{"num_hidden_layers": 17, "norm": "layernorm", "norm_place": "pre", "norm_eps": 1e-05, "positions": "rope", "rope_fraction": 0.25, "init_std_qkv": 0.0258, "init_std_o": 0.0258, "init_std_up": 0.0258, "optimizer": "adamw", "learning_rate": 0.00202, "weight_decay": 0.072, "lr_head": 0.0105, "doc_mask": true, "dataset": "wikipedia_en"}
Each number is 128 + 32 x the weight over its row's rms, rounded and kept within 0 to 255. Layers, rows and columns count from 0. Numbers have three digits each. The size before them is the row's rms in percent of the matrix's.

# layer 9 MLP down (transposed), 1024x128, rms 0.0682, rows 623-828, columns 64-95
125:148134130174113155108130131125085148137142149133137139110146129155140131089153135139126114178092
007:132140088126085132111122158175088144055157150117107116081137139164084116131127092164090145143146
003:111140113104117106136107158109098127152094193178208112096076125112146124145128166105099080124137
003:162198152126142104147165146071132094088142104129122119155116145164109133113110134068135158111161
116:156124117208127132096074124141120141140142139083202120170177099095143071080164136101179172039115
125:126145122076162091114166111066114119125143131157173130133125138145146163124140091180156120097112
125:107124181096128200083132122146117137106139190125117117072161204083097118112137063128113135127088
142:144141148104139099181090173162078164162108145133141041124135128200147137066134112100059105132176
053:121104106112098122164140142124155113103139142113129132141125121078103136154087115129119157116089
161:118117122141122152137107139111117130097128092124028106129056177183162130130089147129167144151172
006:133151116140132121168119182108098135126151182146126131106118138106112100149119115129116080121114
004:127131167160128125116111129134148098086106142068153126147167108104104125117170152165131178165108
050:146128159147094125140128099102138084107089119122133087146104134133122127109088185189138151152162
014:148112153153102148116193081083102152189116172123099179136098081097151094078182142138151100165101
151:108121093113136093173126123112152173155164101073098168124129184202122125084118089121122135111151
004:109104135120134189117146078107121119162112081161117152149154140129152100114138141115153079098119
004:141162175178168142156125197151176149087173130135189124111139153197162108159157108129150130129151
003:137135126127162157129146133099093143156151067167134129106106156172145091110142093080163079124157
002:117178156139143130131120123118146071117104092092098115138121116170097098096103106119120186080099
006:125162171154158168114136187176125112087169138147215116099160159175095108122193141137127150145128
004:122104124139121094115119093143164097091084128090065127152151102096122160131117162185106185122118
111:178118134120153105129121148139126076083124135119111125129092113143116040078167153129199127094101
078:126164142145092161110088091132087132149133147092148125086105136120159173127132158115166097150102
094:131194132119093123079124139170118102151186089112168128126122128100075130119137116113163120086084
147:159129097078123179097191167088115125128056169134121134130149135192157129148092131132056111200083
115:148156096158085125141111134094130110154118110133134138116180111057157148111134160161157220142134
101:144103094099192150073118099131101173165104135144086174125186101144193111081087157162114103150124
143:124102168102148153131151132191151120141095152141062107173064128153101094121128115093119124148164
116:133175156105084171075093146141154156147130138051152103133092119134094089106136119054163126097188
157:120142100105103188121099108153048082122107097106114140142144103107194117145241097147164122090121
008:131114156118155167125131071091126127202116102167176143129117076062175147103077191125152124128121
004:130151124176145114155126196138129138082181153124155116084093147185121062137154097141107115121151
149:084153046093143124111104141123100175148128138087112119105128116164103153093056154115102118130111
004:118123124127088141129114070077142118150079118128091153132127105081138137144083159119109126121092
012:142172147141158083140107124119153076127129159109140146130161135089151118107105162145130171133136
117:156105076107148130163061112154162121125173138106121152092169124069148158172123159148068075074128
163:092090086094076083150138112092151146169180098152112146105189177073144198126067106178070090141091
003:117122095182136105143136177154164105086094162143130136117104143192164094140143090150089125102156
020:124143088102147152086167149160097079128197158148158160121137151120109077118102165147079161116139
004:139133103107087111104131103158121158121127179135095102137149082151128177135114138134155126107166
008:143152119136171141116127161165116061104152132122130113066129150149114092072063172126093156083142
004:128142098118114062124127147141151128120092141144073127160151149108143167184151094115137107143145
114:142113113159106073077106176106124097088133135186154131122063120109198123142145156136135090115149
061:129122147022144125169107228118110101079125117108157127160086124098164116146118091163124155188101
004:132128100131132143133147127105099146148147096197090148090117154198145096131088108085133053054142
074:160089095082176202153096129162177147142191127087104133140113130128184092062120139138103137133076
156:128122191198132184097140166140150133117124172137136198121090127078057129090098125125127114088116
003:129080075111106082089098086094112165125093134151069119141145119117102186126110137140127089134149
134:130111145132141189162091111136146128098142125147153066131131176164181129075129166128107061113067
165:108158168103113092129086123151085128105129162132138113097158104157149113099159087168133094107110
004:127139165126165179129167142178106127171170089187205122113144163208103109119146129108157102083093
003:142103110089159140139193126179129147180116111155098186136121147180140154114145113194153130134191
127:101138170169139110176155085140111113122106114146180119111130154073079129135090147160097134091095
005:134159182129114191127114131125113143109123113144210103101136114173147099088137127038193093112142
096:125113106086160116127106155100135131210130112135146155146175131107127139098199141097117171120138
118:172107098133165185151122122178137122097126141137094083131095126159141096079111174139136159132151
004:138116098195119081126106132151181156100121174073033124120141127183124152156141114192138175147154
177:061159167127095129132125107148161132160142149072113082130116125186083149189121120140164115049144
127:124193110082097098134108082141119151126148189141151136052127115140152128149141158120200125103147
007:114107133172115128161153128106146172098118135182068146127155129173165154158112104114157095121127
003:132139122134153100102158158152155108089141086079129108148097192216085112101167102145110179152119
149:216144120208149150149142083109123128133067106150138120144145133135111137116113086104148153125144
195:108105152127107128097108166116104063118132129202103111129084141126101105102053151138154114128099
074:112081075116118143138094144078109168143154148079130183121115156074112141157124182131135108125128
057:140146189202093126122180092045147127150039139110135182136086081117108132109175107161143126201108
165:165115118097123132108164128140128149165145152126148171101129150130149159183131147067145132142111
007:142093098122088182076151070152095178143163113129072152106096121187141073098123114145139138114148
003:121078125120114116129085078115148163103159124068034149114126101147128130096126141168149115120151
006:115129144133187151115132186153108123115212103119147127117123153171082046085165126124112131075117
105:151141130125148114117100168137165141100149161124117148088178107162172125103136134125137120168160
125:145137120137129127095078105128122095117137173197171107146133078146147061150159133083146095079114
088:125119039146142094168159150148139101127091137204209107160097165115150122135151112142089130094241
004:133128163136158202110178119116117117140123054181157144147145190182127123115156129074165101120144
138:128145138143090140074108164140146162104083132133106118205126162107170010131149097091132145135151
003:157139142188114086148122112102141157106121186126112142133149058109107188123137185135140149136148
011:157158135145140132137133150132132059116152167142190157062115118108153105101058192128094149147143
119:150163127158130136140123124122111154104121138158141127227106075090127186083157158111146105163137
087:096141102130153090131106190124147136144098196165183148156102101096155173106167105081161148107139
129:148153138099115120117107094126120115169137121140134190133119161085162171104116060188082084168140
023:111102124156117115122119180124111182090176119122099144145134128182145133144158095087122079154130
054:139086098176125145146131189148142144117155167163089117096171114104102167067199161064157137090091
142:127062136165136122091141101159138182147151107162146120132194070175161067183071110089138116107085
004:151125064146096093085155117182148132150120134130058151121103181192132136140156115201119147135159
005:156130111130114129112127123176129161106146118085078116130082128186136107116111087140137169126191
008:093151134167159078147117223132153108091141142132170122143172151198119165164126121069132110135128
110:121104153111143130101072157145210137083157145121127157091113096154142158140124144128110169085157
139:104150150108087137127068101180076136161127124159143102110120122112173155113108105094105058040143
110:118137191096139112072172131073152150084153120147095155090172143135113200158133093117146161152087
112:078062146110155109105145128111129161136138176110084109167111118112163101115138132146138064184136
003:170148149083133157100167148160095144165121126211217127147140143140157185144124133104164093114172
073:073161114075089096136164089088115095088147191114160130161185084110190113158138114147108185088157
190:144110155141175102095096119125091147122168074129117152115109119182111120129111154134112120154094
004:170154115134124130122187129150122173182148159164089144123131126150159155168090126118151114092166
067:148118097118113100159135184167130142125199155099128094152156124100119099114135118185128124107144
085:120116051083143128094159182144193168138190142110197162137109103100181127162110094127126135155126
122:101154104135165163050134124114133132068102145089053144110116076135083158118070193097150155131090
124:192114227094123140096122141114092107020137181133132115117145090152174164125170098056142127123138
093:105149097106092124138101186149152111130159144100148117045084115122122146148159130122120155216123
119:131138097104114125097147128193073107189152150070132094122105120111109151073133170121146145151047
022:110143155112151122156135140111136081127087117160185139096146110094130132101082195118128135099158
003:135144190087160177134097116130099151172145097153171110148118100122142137127077110077170126129114
064:143130117152146114150099119075068135218083153148158112105119157146150094109151133162136092184148
003:147138133094147119143127127159112163185123181149130120144119128090145172170122143133156105131148
141:127100167143120152167084139096084143159050125092206128079111145081155105178084148120082116145126
138:122125183120109196156133127168143098173121132129102079113093249124069131169172159104179079103117
139:118126121117152111143129129105161119197123136190131123075159182101135070147124144158122187138130
100:104123136101127162112131133089132211171088147110098130105079149101131157100124142160160111200137
004:133109154142132122121136096155151153105153088071058130124107122223112105085124104161149168089119
146:191097101110157184100093150135095123139129088147071141142118163164117144108113142175114163086096
005:127154117137130073144119198161148121075137159133114116130151139121129161179122088117118142141132
005:119158136151121141101122183158124067058119123131215090075125141137096090105165135101095139139122
142:111128105086155078138101129122167095166179139152138168102115178065099094255148142130102161129111
053:132107144051138156108132074100103154182147174149137131165177145121102147128147124144132088139165
031:098086169185118137146138123071122172109076103140114098167095127105155120112095131108162125151155
126:137101086081142145176117162132117126085115115171147097151094049097128095114142135129112137111119
124:127139173098150136207180106112116137101151088129126170195123154120158121147165102099170149174112
092:118130153076112156134114094100107119160129122139128149175156152080117139125133090166115117123101
108:106150122124171166101178129162186108141116149131056122116078088160156090131111176100135112181088
118:093084177167124165125150117129158141081158160088063145114101047121157130154066104131133105115143
044:135122092090114148114175121109110134120138193109161150134185117141106107135111176179102157131121
067:123145133103122151127097070088089179110138168136164134115111130111177140161181122085150083128150
057:124140095122154166142075152191141156093144129130138086066093115087113102075115153097160121156136
164:096180139122112160105150151101148164114099210120080123136154117095080199112072136200156110141094
103:093084186137189158105118148143167116147119109179144157109110109154112019153086125081121120168128
094:132119130136156117133087186171101127189137132120125155137078155149141072085115136110089136150150
006:112112183114157138156120117096102177154151096121185113148145104163067112094202080139150127116113
097:145120142144139056097107150068096183142114089133123181139100065149140127113107115141136153196109
117:105178119117116176140132139123182154143179111112104153141149104125138163107139136116157127150160
004:120146138137124095124137158122135123066106161100172089133139109160083149109174125126123164140136
130:099142091187139106171133105080076143116143165125109121066076151093112143117099111132176104114166
097:136138118145115155071125127133110192074133221165100155120096086121189164140145148105100163118116
090:144120104123160107107131151146152204158158147113133116146085158126157144122094168154143145135145
152:135121141119089085123128168092131136173129121121152086106185131052090104142144138111069153203135
005:132149128148133111145085160173127148098156184063102107120102093129094095134121107178141171161136
182:128120124164104155154187109134138135167155129117132161131115182083150085194127150146084101142115
089:115156159187140133120150100124121172084185101145114123095110114143161121079095107137126138134017
156:087145120146109148140088196135140145098174135088095140105124121087084037128169087095091154171167
004:117126093113152082138113171138110105111105159105150098145107150097125141127160093160097135154151
157:150161075116101132182064107146103134163099158172098085080124113092111135133104171118142175138138
138:147165217110109054134131130149151089148151146149181137121117136077121171129099063146192094120116
004:140142137088111120136116105138097125135156179106122116147138097057107137126129143160123175144123
004:131125097116117077118178107085114127149093139171102143113154158121109180149088129106098087061147
165:095108125115104171151158106143100046086134066108150127145126095169126068087172122118098132101105
132:124151131124144171141085063130184164170164177122104114102108131058186104075130090110109052100087
063:128151190138121135128129062067113121184126153134116139166158170107131164104173102146165131106090
039:125135160175145169126118138107119165131101157109126132106169154071179150102139142109206142153124
012:121088143170098156128168075076136142145081139128088142138125082153171127125133153126184105139114
095:182168099107153184093061120169092105155142172137072167164107093108122112076132186125072107166164
174:138149138181183144144096125146182163119079125165050097161147132138124125089091129091207124104149
111:149116114139083146192163112138154149081213139125146127121154134123070142135132114075121095128125
130:116190140133095115100122143124141137086122154133129085120141121131182113124155155114179126105113
123:144133126155121080148144128095138098151144117158060134128128162153120122114154149148119134163092
110:123165095086174105125165131088161105156111120201151157099131104139155178133119069174059118119132
128:072119124073085108102111132121130169113167161087098170123127123157099133171129149094174155162177
017:160115115168088146090142109127138140136133170105071142147148119124154134152131132140146123172111
006:144129175123140149140141088120133135144154114126129150112176123118130095086143178136168119084103
005:159107064142104155099182083156149123203127132152040181146124155131153124149107185222122140107133
134:167143131149121106102120156103147155136132132087113135125144168157113175091131141105137116095165
143:106070130112120107114173171140125155064126095150190124152103175105163128135059139100158142167150
084:094085143141154110143199136052112140153137108189113127133123146166095107051087120134117142146130
149:153120160116130094159126142130113109118122141068113181102174160111140148092050126167163136102113
165:055125167104118141130088115155148136139150203111107126128112160004132158190146120081134128126128
129:086113127143114183108063083148084072069140183187186106147103184096113142100105158118152095116132
045:087094062067142113092133185142106143111170132157051139116180139139117111100138194091113088072173
180:160116148138146132175071122066101132143132112144135129137102149128131151136101091171141136133124
043:123101119114082164118177100102152076093154157095111134149176113123117118111074170173121189137088
083:108121129176128093136078154177161129142174142143162169131133144096103115056198179141084142067100
075:115135143174134134121128119131153155094093108139171103105098104100120109104112167115127072132181
126:157075112099118104180154103146111144166113098163131145120135145164130130133114121111166107140097
153:136104104082148167134104159135155164146100191107086111144136146124137127136124150163126166121135
080:117142122167083105104124151191145107077206208092134083122032110174132129131119155168116184199084
003:136113098120106072099119137136126093103099161096103092101116115078104146125104122127096131126157
134:116115087131125151133139160155151112145062136049176109076120145120084107163118135165127066131164
076:154119051085186179101124166166168126095170164103128100118120131056163154100135097112075107107159
003:129126163132126142100098137159121101057106126092145104137105097136112085088129133141132163181143
138:075087097121132166195128118116090128182102148089140113095138094085127152116100154146126103156132
003:151125170121151173151106134096144158146127071162151163130141111135160140149079122108132109151127
126:097085139096135144127118146108148093143109118100117205122181163091125148129137102141134130161055
157:178124080122073113086119138080162119094205167127123127196139134133214116138087139165142092054113
138:152171199108123130175165130154158086112140183110144153112082140132109103080100130100150101128085
172:124145127147144145124189103139129141104096148115162150071119136159082101110119144166113111168062
003:156128128106101089127174092069083140125136161130122136127124136040118181127145172107137099133152
087:123103126077137130143130109123167099135153098044118137153149097151137097123119120150096187111099
004:132141124164139140131099161160158121085140109094102115124102134228130085108182073140141180181154
121:150124143129112123132167146088162111112061127178141087106080049142174125194157110089123135069139
004:126132174119178116159137162130113162118179148148180141112154125143104126098162152159129122068108
004:134107104103145126130123116153123185194144172155109143152142134106149192161099138179154114151134
155:182158137181124131131145169115146087099149160158127130100133151099139106166173154093147147055124
065:114116092088161108089123204152084141098151128157111125116109119092146131135122075071161124086101
004:137106104057093155073132046133085156207104132142137124187125114115116148118132126149192106172154
085:130131089084147170121096088114144118115116155124194132133108075106191171100117166105196094130168
097:126092151103118070109069137137151170094138150103106137191184122149158210137136171152138086149126
149:121148120129108146122134130200167168140149115089208124140159107158134134138110132153074128117165
145:144159185112094101098136118129159108153122148094136069106158165151075101160155145166147155113097
158:087165165134139166091169202137101096059113150143125081136122135103114133127122118147141108151101
004:139157136112098178156138116089127130208133151172173170151126120083157129164065195098139094127106
005:124141136149123144142160135083116099130104109201179155090147144141160120129121146061121036094116
136:106125110155129151086132154100121150125135076156122166071158074161117112091041105155137167069151
108:124044123110118103082172077170139116087142153154165169186136099130156117132140133176125080101143
114:123114167165125126123144127171150139132155156090116154133150138140083168095178133145131132142150
099:125146137117174155093163137152229103127086149173186124089060164120124145139107149115117116134174
143:131134113157117152106210176151165147120162125157131189140136099129165105106089128106138142168118
147:157098124081073151145176145191100176119118175096086115120114143146122136131124167119068038211155
006:117128137131148116141130176102132140117110105155180108139136152194125138151141107043145040126142
004:096092151135156153097101121130118139084151044134129107091112146243115073075148086088157076083128
104:125182111100110153142065097116157126141150140078126129109145193124138137071068163166109125129137
# layer 9 MLP up, 1024x128, rms 0.0806, rows 624-828, columns 64-95
011:158137140151173111120126128106159133182087116137141123134123148067130146127080141113165114103136
006:106089136117172128141163119120143113115132131152101134091158112255132110102129112122165141122143
004:125095150174133184119147088131144165113118147100125154144123108032142169125144182204137150134067
114:138082156079115117181164107094117099135100116128103128079090093159155136164084124164110103194136
118:131088055146080079105109112140134156093140114096141129090163121110105076120170135136121129206078
130:142157108165116067130138127116048173121140070068131149095155070147138202125170089113141106158142
132:122132075142083169109156101119133145135119107126097122120141170124129093118142134149177136165058
064:171149180154145161139124090117084145137151162133159126129121153141123090111144135156102124156091
157:137102158109159124136119109046158114139160111067177155122133080128135092145233131120188064123091
010:133134102106113132121155075101131070105110112148144118101136125191106129111110101094162128084114
008:107090114092118087106082125132114175152155110113105117116109115141110125142126133118118103133142
060:140119125098126120123139155146128174184157135137107149128138146174133121126182091061132078086122
022:120131089080144095132108145171123105086123111174168100123158160192125125155109104136107129093140
147:115145152121087102097104107117105156219138116169150129101076110130145143114099145144215105179105
007:154120138083128095154115126182137092073132127116095155107125101108111140123110087132099154152117
007:240182111104112137122131127110148092143162120151147098184133143142106179149153150160154124118161
006:139106122127104157145157120148116068073095138122116156115112100033117126121084090098133139131105
005:155141124155116101115115099123133201158147128132149124173155151149125149145195158173133133155124
009:240130129127122093150126104123174145143140122092099120168135120163116151136089140134163135143149
008:092125141123147098120099160140119204175143120125133134113131138157146131129175149134121109138150
110:159137111123071122161131096081099173123151153175150099093201119148196122109115096123090084179098
083:149103086118125090159159158095137176099119092118118141187125129142115102146135111115107155095146
100:120086144133146130184166134064129202150071147122112140155124124121145135097171125134068141205132
142:147165157108108085109092109112140076145159148117196152141146087098101146117141121129149122091091
114:127087108097166117143129113109114132106144181121118112089075103168117096126118132109098091116122
104:082127136109110081196130135190105105088084117101114101135066115135122069154127189130159176118143
131:158147098141100116168156128131088080120188144120221123116173153112129133091105115094138120138140
116:134107137152128109165145115098163142087145140188164099146191152122081170178172153175067102154064
166:097108209157126101149140085175145190128138104142166071159132148078100121128113166132147076106091
013:085126124108071093146130128140120130078143122116076111126127131218092115119176093125096104132106
007:217159135128148162119147112104172098145119131149155124133133135113124150140104134105190139100131
145:172097168117128139119136148118079148131076157061153096161148079155144149176215144096152068145089
006:093122148109158140155148145173119115109168139141153144097140147255140157136194135165121144146142
021:087098108153094119110117137110127194183140119117115132125139121224124124131185148114139112132133
121:135132196184127144124166141092118129086108119169118075145046122128082126153127144128155105118108
156:111111125170161133137092108114113169218148117102180130098094130092072140136186111145169084156152
004:182149141105185108121088172109120119160125113116130080115122119037120141141142166127130114121151
028:124109157180118065144113101115141202128098115087103120110127127090138163140107121078184133140098
005:113118141121162136099110131110164106125121105146147097127117155067123091089101132142070112080121
014:138117136178079107138104132112136217158118127076135112158138114061144137148185129116161133163090
009:097127112077153152101141126113093063100137128161153103121112128190127104086110133147093112089162
111:161146142115095149152076106144131139189101094125171149119181196105155146076126076146137114209056
073:132110106165126132090119027126122132171163152083118095126154131132099157104107176155118103062101
009:145148113116115123133139111110123057079102125110116118116121112035122126097087086107125140105118
085:118134160152084072125118136113078078093117125128132128113115115143123066165144172171164106099157
158:125151128164129088137121115120095126155090084056090162113119178132055123115154162117204124097088
006:054175151145162158141162174163131118159165157151174140133133162229177094132145166159126150141161
140:113182065138136134142082091084116118139109091148128144134093138129134104126147174129110129157139
156:124145102094132084136121160110104131162137141145161049148100150129070064059129104073109146116142
005:217132120130102109148122109115177124085112135072066144159142086000132123123073123116112171147114
004:169175169163119163163143165163136127094107129124122183115132112015186115148086089082156141138112
132:137120040118146125107094139169140154177151134042122097132103088111123138096134115102096148090171
007:149081101093127067125125113129098078088163114128100105182131101131081114130147097162102136150149
097:139158156150092114160104091156134140091092110054119127108083097153045088144071216139103146144127
118:102131158123117102119111124156117102107127103116177156096166100062170208111120114169094087170079
009:100128106104124104083092125084095089141107106115136074108081137012114104103096119096100080080130
167:110126146117099099131118078080103151148172116159117121132133158076132160177172180178180086135073
138:104110146139142080178128130211106104128176122093193173151108145107118087094098119092079170145078
014:119164095080125110113133123110089043119116109136139062130118132118114105086128107143102114094160
005:123132167152146144107089160154154180140131142096114140147118084000143129154118180144135135146131
147:127101126156130153170106138135161126116075107143111055131150129132134138194203144145093129117084
157:161125103179098110082098106131094158141135083137092127129168151130088151112124188195080147200077
085:131147136178099086144143140151140083140118109172122140131168098090079120126101123133131138144079
066:119099082073147108100095149197106140145207094164140093108189191121119085133074159110094152048153
149:125137109197141149118154129162151198134160170182133136137075130147168136082096094116155102097115
014:164160128138141100138088158130136100095094123123148091123120140000131135135089115112109114125105
004:146160126110106162074118137118140063118150085158173097123094159101112123130087092109116117067110
012:216147117139067138129116086094149120106099118072122108117115110021120161141064120095145124131067
103:120121143125112139126106156090151110190158137148141083134185118136110107132160150146119136124118
122:104084165086124097119167142131124137084138098073116146137099122113126200159164129153090169106115
097:102168155096111191148147057148138166141170107066102116159120127131112125150112106183147152144025
006:162135150139132123172141128177148116088116166083097175173125080026147136132106122155115178183122
136:134097127099138107141102119140098145120087129120148117078130159146163146099073170130089130133067
004:010095123091156089079129138118112144143140106149129094085115160209112105105122147133108095086156
019:100101125150100063146116136121131176154129111119075103168147131199114130123205096125163118134126
109:122136133188111122154159130139101139145131111118106126062137166128111079168106128167121146106127
102:112127187101113134133122092097057105128160131054140085104156143155085120159061194145119167113096
135:162139156182125111068154121155112101080138128155116095119082082138132081114112116198151130170034
032:156169100095139168133163083127179032141058124161128106121125109059102109126084110169145164105127
067:143160131059121170126126092060120117130088117139154114164121140139127073152081109220050148172183
127:126156143164105136121209143130139165188111126087146087123135050122071097104117096140146095061095
007:115152154119199137125107185127159110114122138149155111113107140080155115117101139117113125108164
007:189164135160139146104116146098122092116117128131179097168109155000143138138124139117122105102118
012:150137100094119139115164055095142113164115133127082121166133100144107094099132156177141154118149
118:136112123125090133116120105114065104128047119089150092169174174121107123130177119094130164148116
138:170164119155158063058126136102149167151100103179202112111124075174125160140114169126138165118103
112:149164107121128123109105152169133109241073144101114084178128130145174070098136112059130080128112
112:151147098180113103131084064126140083094100088138135144135161147101109175147114152175092099129137
004:085121136125115091184147132142155145095128137124054166172154093172129099089126122192106149173138
082:178148180180176121135109160170091172171141071127149086149063192119082123079119150140123098163090
231:119125137116142081090125095071115192158143047087126134138093103163158091117119181109090111146047
006:126133128134146165139132140105147092102100124142153113132119146061153123081125113110116140092128
081:091182151193128144085161088104159101115114093101134121106152066102125160165113141037160165160119
089:105105184168119114165125081126070102138122145138089111136174109131050123124118163161137123083074
128:193140127115110171086144155161081154191096177104185124108123164148087097161137141098118079086150
126:163151094192080106144122141136105160190107086113156113161132155128140075143172147134128116126065
099:164141154125123131130118051140173145127118124125156154186151120141119128120059141197112134068149
114:125158134129148127114126103050107138122116137181153186181099119132153123176164081111092105137155
033:123112118137100096133126120121104188146163127084074104164129146191140120115191121127148139150095
006:183143129174084182143197108130144101082145154138154162175155146139136144152162154148114147154095
073:081120118120125112079175132177173098090175082170083157131141124158127131171094115128150135078046
009:154150152147159188149186150142176110121139146172163162144143145241159127129144144142140156122141
140:136151074217113047049135151118133066107199096149158129098079120132148113143141086134151110132155
145:145155044090048100137115096125073144153106140135135140125214138095139123123093156132075101164099
137:097114135112092091143182120149116128117143074077173090096157149103148128108125134084184142121133
109:143153130134102087087086129152136116124103123111146148122169121134100106135195115128100085132107
007:171151113132114122073085134100119092119134107104138083141108131000134133142110117111099106095124
131:118206177182139058156105104122114159092175152108132105143105142119086082199154141124171099092107
009:109145094113118143088150099078106095152121124139149072137120130154129106093123138143121098084148
011:180112154139155110159133134146166186167154141126119149165144128207121152150154152152167149167162
137:143205131134085072083115152165125087161106068146168137101128116071139163080119169157146136187144
068:141149088164132099080128151159143097120135056082098095123102132144133115157091138094121122132114
040:137160084075114113124111088147128103127179153114120126139164135167105103122199129139121103076095
124:183158132134076101125157083175115122151134114146126131127164181119152177114115181111140115107159
136:127196147141140124135105110140127136175115133129171150132050085104133088131138135186144141144119
099:153110074177176112105124152130107175157134140162110130082142078140130125114108129043145112081086
115:134168165204087099179130090130110094109170107099137071088098112107182161114203131143079144106131
118:138131142190108105108188161094103091162128186090162111187146187132066083152147134160150102193125
054:136151158182109072146117167121126178135119062125120123123121163105122159128143128078176111127131
071:138106116138141117145178144154155073144108061098106098146114154143089108169136103172107156146086
067:098105144111100122147170103068126092136098112126144137167119135142144104165138106171120125124108
165:108103095094072118108141158115144098097121081052097100134100153100107134154165137097129150188112
116:139169157079110117164135133133126120118120103089129110105139105121146171173154088177131130096116
097:099152091116119096132115086101092170075118131107113075182180082149124117168104138155157116154139
010:203167131133116166121138117146131082096160146106137160113134150086153161185056174116128148134119
092:129127110130095169219124102203117086102144169139155115108177199113084141164109147162110175084156
123:137130177156113107196177157174099119154076127118172112127109132107092134154170131125133113133115
006:094113138112153087119093137127142200197156122141118130151143137194123117128131166175144118142165
120:161144112029134125158112107117153107117117127153117172107177168122149076163108113123093184080154
112:150134133101069118131159146150086135123098128131121080130040209144108130151148179150099155134114
095:070118136115097115134174099151123075170087109163160131131104099154093088160146144121161138112063
145:154096059193123154081072085116141089119186077175167129127146107114096088137111106107140086118117
009:206146125137113148104133099092153099148122099145181113129124165131118135141113132089150084072103
172:136147096074077071085113160155134144136048156125151087103105143142085143162211158133114127161079
095:157137104088104138137112112128063102176084148134137070161162160140103113142124120148136111066201
143:090143110138124080148199075187117054152137104129231137184096191083153178124152104108149142116131
006:148116154166138198133181148121129163151102156160171180127133123156161112134123173101170143145123
156:162102145099122078030136142150129090144182124129164129161130130094140114109109165172157132156100
130:146116021186110149091100116121120151086099119135122071152135146165120110089176176102085169106114
006:136119132181121183119148134112150161127133131136175151143142165169167154138129162119137135120104
007:036111140106166134137136129119134111118110128111091133090122112182155097066111119134117135109156
153:117115137136090141124074147104088144128061131143121051164126161120115219121089155115172149126090
135:138108205083139135146090142143159126116172096101103061131163162141112133183107119177148118143095
073:157115068109131116102155157176096145058117108109138108120114110173109058124107163113055125145195
052:129099096085117117131147108120122087115145114150101135162106109178081074134155121167059121095125
018:149164115068166104142127160175125093117161129166140105162138154181131115108176103144107132110166
106:137170181173107067127182151166123132059075097154117120143164134105160181107120172177137174112085
161:185104162188089112056067092109096132152168121136183108160105171116155127152183124106080087171102
127:114205048131134148117074105134131153162152088194142075105135129102133099172119119104116121078161
132:138098082182140107176128134153089130150125092114143129147161162132104080069116116163085158130096
122:140125137097133166157109130124116155111104166153165077120137126107140141141102133097153113129167
107:136120166136103155091121111164106141141085077113118094096131081167115107065136209068226134137087
123:165155117144154093148128161091093145155046147170151152138105128142144106082128155126132070060114
026:055117126076175124140122160126133101124094121190147110109114128147111094094111095145092115113171
008:128123092105129099113113135142135093097167118113113123138141105212150158129138078124121145126158
008:086135152115167093141083160143146144102107122124119119061110128057150134102122096074107117118107
131:157131123154089141151129128084111112090070129097176141174101110104122146120140162134087169153123
138:121193157146145103169138096132121106167105106080152147152098084148155095100194152115166128084146
093:104150111083110137132069090163127113125158196110137110158122126144130123146147116156112130109121
141:069227127129143131108085134111122182121170123137179097181115145095136129161128118124149096117143
153:102128126087101126206108121115093192174093098052119095159134137098121197159149205106145113179097
133:140124048120070142118144131133127170184128089045132117109151130096080125130061153178132141183117
056:135189173176114150147123117072148153143098118069146069109095108107132139130124150166125171194086
166:148154116132165101081091093057088138167151075155145177137097086120137163127114124087163094089174
056:123142121130153089132120166142083177171094093159132112116091152166131123136172115085157079097168
092:129138134040159147107173125046147131136120063129132101161091126141177111186119085140149115218172
083:084094111077128124129152148104122121156133074176104102155138123156143123158176064152142135146026
135:110151132109120060163164122192126114142147180117165079184135082114172122142122116135154085084064
150:139114139114112072157189131053113086136149145115120062145137171129084134149091176118178222107127
086:189097142132154160159095101073120127168081096164133162157183141167116122096087088096153101052174
004:060083142157191143090149146106140122147098139142113119102117125124157112076109154100116111102142
137:162163112180112106122131144145156106195135157176152096087105143055160076148136101102111047098094
087:112147188196093144173131099105075157137133069127121142127151081121095141142175156128159142141089
006:158129129134116098108095124134133187163171122129157082178140132171112135153194155149144125156134
125:146166156142076154134116135123077095092128121159146093078097149132127086119104139180103079080107
004:145160114132085127139163115142097074090167148138144127128169151190133168142187109156134130146136
138:119174136112117113116021146151143180099145120138138149230065166134057113139126193118101107106144
154:148117077155133118119097090170131154153142096081126134131121167131092084100125118099112098141174
132:173101135142139109090066125133122138122120030103106130152150197121111139099116126107137110156146
166:131104105175122116174124076124162128147111069141161083103156123119125095155137167132130115098079
005:030096151131164174127161154156135131130127141153126169106126114248154115102105130129149153118129
107:103115166139131122121137144121095164136100145181175161163102112075076136137161107097147159109140
007:206148126156118115106091127113106136138135132117171086166115161000117139176139169128118112139125
121:111142118186138125126074119185050159150116086088152101148148195077128136109160115129080111183121
005:168167104115099140115139105095159111137138109133116140153169128160153147132079098112172134101150
007:072146125130106149129159113109142058101097112153125121099115140174122076084083103103097100084111
146:141126089161136095126150132169099202154177111071098119189205167136125163141148148109165128206124
076:106120151176081160164124061106142140157063132053111122131174171128134146129109161183087123161151
005:067120148120141152131127169177133066058125121133111161093107119123139071135070114126069140135100
090:139146160140085118131163154157127133138106074150088114147130166144075109139109152183053141106074
110:150156127104060098099133176171122096184071134107137088192104109105095110157144175042159155113105
141:136121137110092104133115119158059158140148073070120131133133174092188104165158185148186183187121
140:116183117138111123139126127155108170104201149119122069152170108118144086116101115131155068122133
155:110186115134170113105068109146115135099163090094168120133143120140113123148096167109210072060105
007:113105132087150128157149095154141100069160131149117123094159124255114149116191107133124149127108
008:097102121072139082153141119152118114115147135122071125128141084253106127095141085163133163143165
138:145140134135130158132145075136153135133151129128183114181133115100186109145238135124183065157103
110:142169129157085157159081136118097150127056144147154072094129101138151125197101162124138164198125
125:119138106118134096182104102123125166158136116136152047066137109116144068185155143078114117090115
103:128115136182121124130134106152071110146132103113096115166199156127088125077138125166104176135078
148:098153114128144102119144116105114149165087109134218120131120105094120145125181177132169066102160
146:107117135189120137126084139112134108080117109110124104104104085128079144117144130130207161127177
010:151145132093131150136171083135133083096132151122096136162123104140105111111096138161124170130123
008:197164108106085101114110116112130069104121116096102092157109111000101126128067107142105119124122
116:205118161155166103107180115117142121131085135199121082171109119154103102176116148116143114035150